{"n_layer": 9, "norm": "layernorm", "positions": "learned", "lr_head": 0.00597, "final_lr_fraction": 0.1}
Each number is 128 + 32 x the weight over its row's rms, rounded and kept within 0 to 255. Layers, rows and columns count from 0. Numbers have three digits each. The size before them is the row's rms in percent of the matrix's.

# layer 3 MLP down (transposed), 512x128, rms 0.0816, rows 269-310, columns 64-95
084:121064139097166125138078083168149121096086155167183098156126132115101107111138125117073082089102
108:118134127111064226139143108162094127184083069092150171146137125130094160154126153176154185132161
098:152104006165130142107130146129143127143116159121167141111121158155122137110166123131160103162151
099:072103179111161158082135172153128129114138153161117066088137140149073123127111150131128124081139
103:093109157115179158086083159141083159160187180110124115105158109104180126162183089165110142117124
104:155139153158167137123134059096081157145122148095155129143142152155136114136133092152180157104139
100:112112187097132114103128162138095120114148131170118135080109148130079105248160052143106170179138
086:129154041083090091129138075096157132139187150154120071173123148142095137136151131150115148149153
103:160137140110156095105106127149075121143134113163194069158184155175128118165144085109124089128068
123:154133145118123142114107095036059163135096119073097144142179094127128134128164174154138103085149
101:104109112147146188141172073127081136151119141153125104139116135083101088100153112082096168167161
102:108106172139098089137084063143155126146092109131135146141172111129179154107133158140166110129144
103:106127139103132170148128198153126121116172150150118111107132105110191108157137178074141071121110
105:096072164207192111049109167096091107105145157121142103116084102161151147131126142191166160122101
094:135119150173144143110168165129162124127089106114158080112111121099137071140148115112139113137094
090:070093116143140154129123181017128134108108130033170102145130085134146104130149094120122133171109
103:102103080091114190111135098062088142166134107108103224142102149116129128133170099145207074152120
092:118113178109144120115115129125144142105070162119051165102141099000144098116123140142136133157113
106:106100153105096118194144182148132104125115135164155167168154132150143065141164086073146123159137
099:164142184063228145108110119122116108136149081100125162129143128147060083185109087103143102131109
110:134116081069111115100086092133140128097126159125159096105090110131153118081116130114079169080127
101:176157096127197040075168166123120142108115092100077099137121104149113114115132135112150166172069
086:119088117179118150124123187141159093100085111153114111065087121189123106195213059162172049159142
122:146116126146106141096158102161120132111150097139182138170140170110095139099108093138128085101129
100:162133075151191103163132137145080097078088163136168102119124126095084122114118132138074131104073
093:174106102140111129147096140079115145161165168075149127068172115145112080106072081150128112152126
103:130091149174095094131127127156103124142114081164145137086086100117127089136168148118079149147110
089:058130116127171164110139217145133148152177109117146114129061148085147159135114046138157105068141
087:196132150119094146133119140107146136151160117136175117120082112152124147071191197169155126075133
100:145118156120084126154195138134203069097106183080142134156050116112167071125138067134177185129088
084:162212121128112111124097143146140108138188120142155134086154130133134127133173132205104126107159
099:161173133137128104131083119127159105112159112119155126101125148153144156129161092195084162119143
105:118106168093133127121168129096143078146119109151083128104147208137172111119162117165120146117095
104:112188149113177132192132177131134171151088043086107117098112171090131092080145133133152085117101
107:138096126087139104150174124122150153158090175070106163143163130176139073129103159138108101122144
060:175097176142135161177063152112157177165081109137129125147136170136124108169152126164206114153120
104:163130087060157107145149194138094148138166106121118096095174143111122136099116173119154090140120
099:107102112127073155135167147192088134143115116142051151144115098103162108136082163137131159166124
104:106142127144142172151147119078101107105138106158111122150142177138201139143128100115163017104052
107:159161122123192103183132113048183118180108102172131148140087115151083185125093168116117144087153
102:134148126156125180133116120160090154062142190176113091224124131144173136103127147139072136149105
121:184100108164151095132129151109163105117122146218132119070146190121149153141136118166098142118107
# layer 3 MLP up, 512x128, rms 0.0971, rows 270-310, columns 64-95
103:134127114129101077191114213131174100076120116117127147177098120100142205099119133141125141082147
107:140187098145149121117073121123151113121125114101167133081179116151135134146144141124124122150150
100:164174173116077144142147155143156108144103119090079134150131075146139103123174146156175144154147
104:151129119140140105074107117149110091097127128171089144101118102127127149151133130183153126140172
101:111126167176131154180109138122138044078128144141127195117059097148129144095202115183157174109138
100:138119117091105118124127114143189062127161126195093131171121117118123160147172178179107104186119
099:136116146111109148101117182162160109069182139078157092156087133148153129128127156144088127107133
108:136139127083104146133112127185140121071143146068132144094116090113106170127152184137107095097151
109:117148119118138147114117103142145099140152134132167135152091141126148142191124065127095183132119
101:098182149164133077181106140142114120141110174126118118151176144180143160116118060115137164161128
098:143166162138139097131107130114141055098071189122167151142135140126130122086151150130092101148193
111:126122142198128110160082113155153120128115093172109158161146137152101159114146131117135179197100
103:167150179141174096123116130132178122149103138089134129077147102106166158120141148130165141096128
097:122136105151150117082084158144119139138158146141123169087159100124117133081143111152056116140125
096:092119112182125130120154051147130128110139110126160187171196133136135093117147112139130138172106
099:132105167147104174122144084155142149176111122098141093088129082097106131111095067117058114137154
096:062146130118112134171107108078106120070136145141228178090155158096056177091133121193102185140124
106:081189132117172079086113111107152098121110132113128187103097078198151100101114134133115130132158
100:147140099162101113131133099166163101133125107068183128129117098164120180134202101123123141140167
106:120155155102140100146073182194157147044164154133158108104099131133110169112108133171081118097133
106:035170132134139146163140085127147144128117135192105172124160112121109123177143097122130082146125
089:103177144196148148121145075147134116134164113162106164160145117140131095117126050143122188145112
108:127112113155104074068059117115161074145109134185124155092130140128172163145193102190098179117139
101:155189176127130136147074151141229074098161125120104101110068230165158105178150107123131119134173
103:139132140096138123131091101119158109171116128091132129125173174138130096093118088137124082099161
099:160162120154091131117052075094147114107171150161048168173173129105108135159140113185123126145112
095:140103161148168131056117101192117111144111095133147117185166138123121146109140140187090110146116
092:140160137098140146101148134141128116151167151165132091126084146111145127158138064108112080112161
095:086183145123049155131126073119121137106127130146096151095188126151148118097159120139089157194102
072:179176112145124151133085129197177115179163106097094136104168110110138157118135104177124103162163
077:148187100141169111160120127152203094136129082117092156090146135180073132112135122135092170164144
107:079147121129116219098121143140180054148119137139138105141100079087170166124138154176115102112144
097:105125171117096155139075136101136077134175135151148132054085128134132102125155140195109119102129
104:137132173081089160095114122210139114148175046131150129138097086143088126111103116160077139124119
070:148110154123145082159039161128116099127135159140177158131097105154128185158150130142129172116153
103:151114138095113137150139153131158125113081144144205113155129122123140165149130144129099124093127
100:089130120122153144079108141125132106092109177143118165108157139091147197150132179125117102150137
108:099116146141091140088108153151194106114167105115177108150124148148099105182119132123152151152134
104:080121109137077143086176136129151064083137177075090139156117208191093124181124106128123152162146
106:074147106155142089151070177141141090194070113186118179081136118144102133128132143136133127120142
104:124191134167117141065129109124119139149044148160144134131160040145145103113187101137051162143127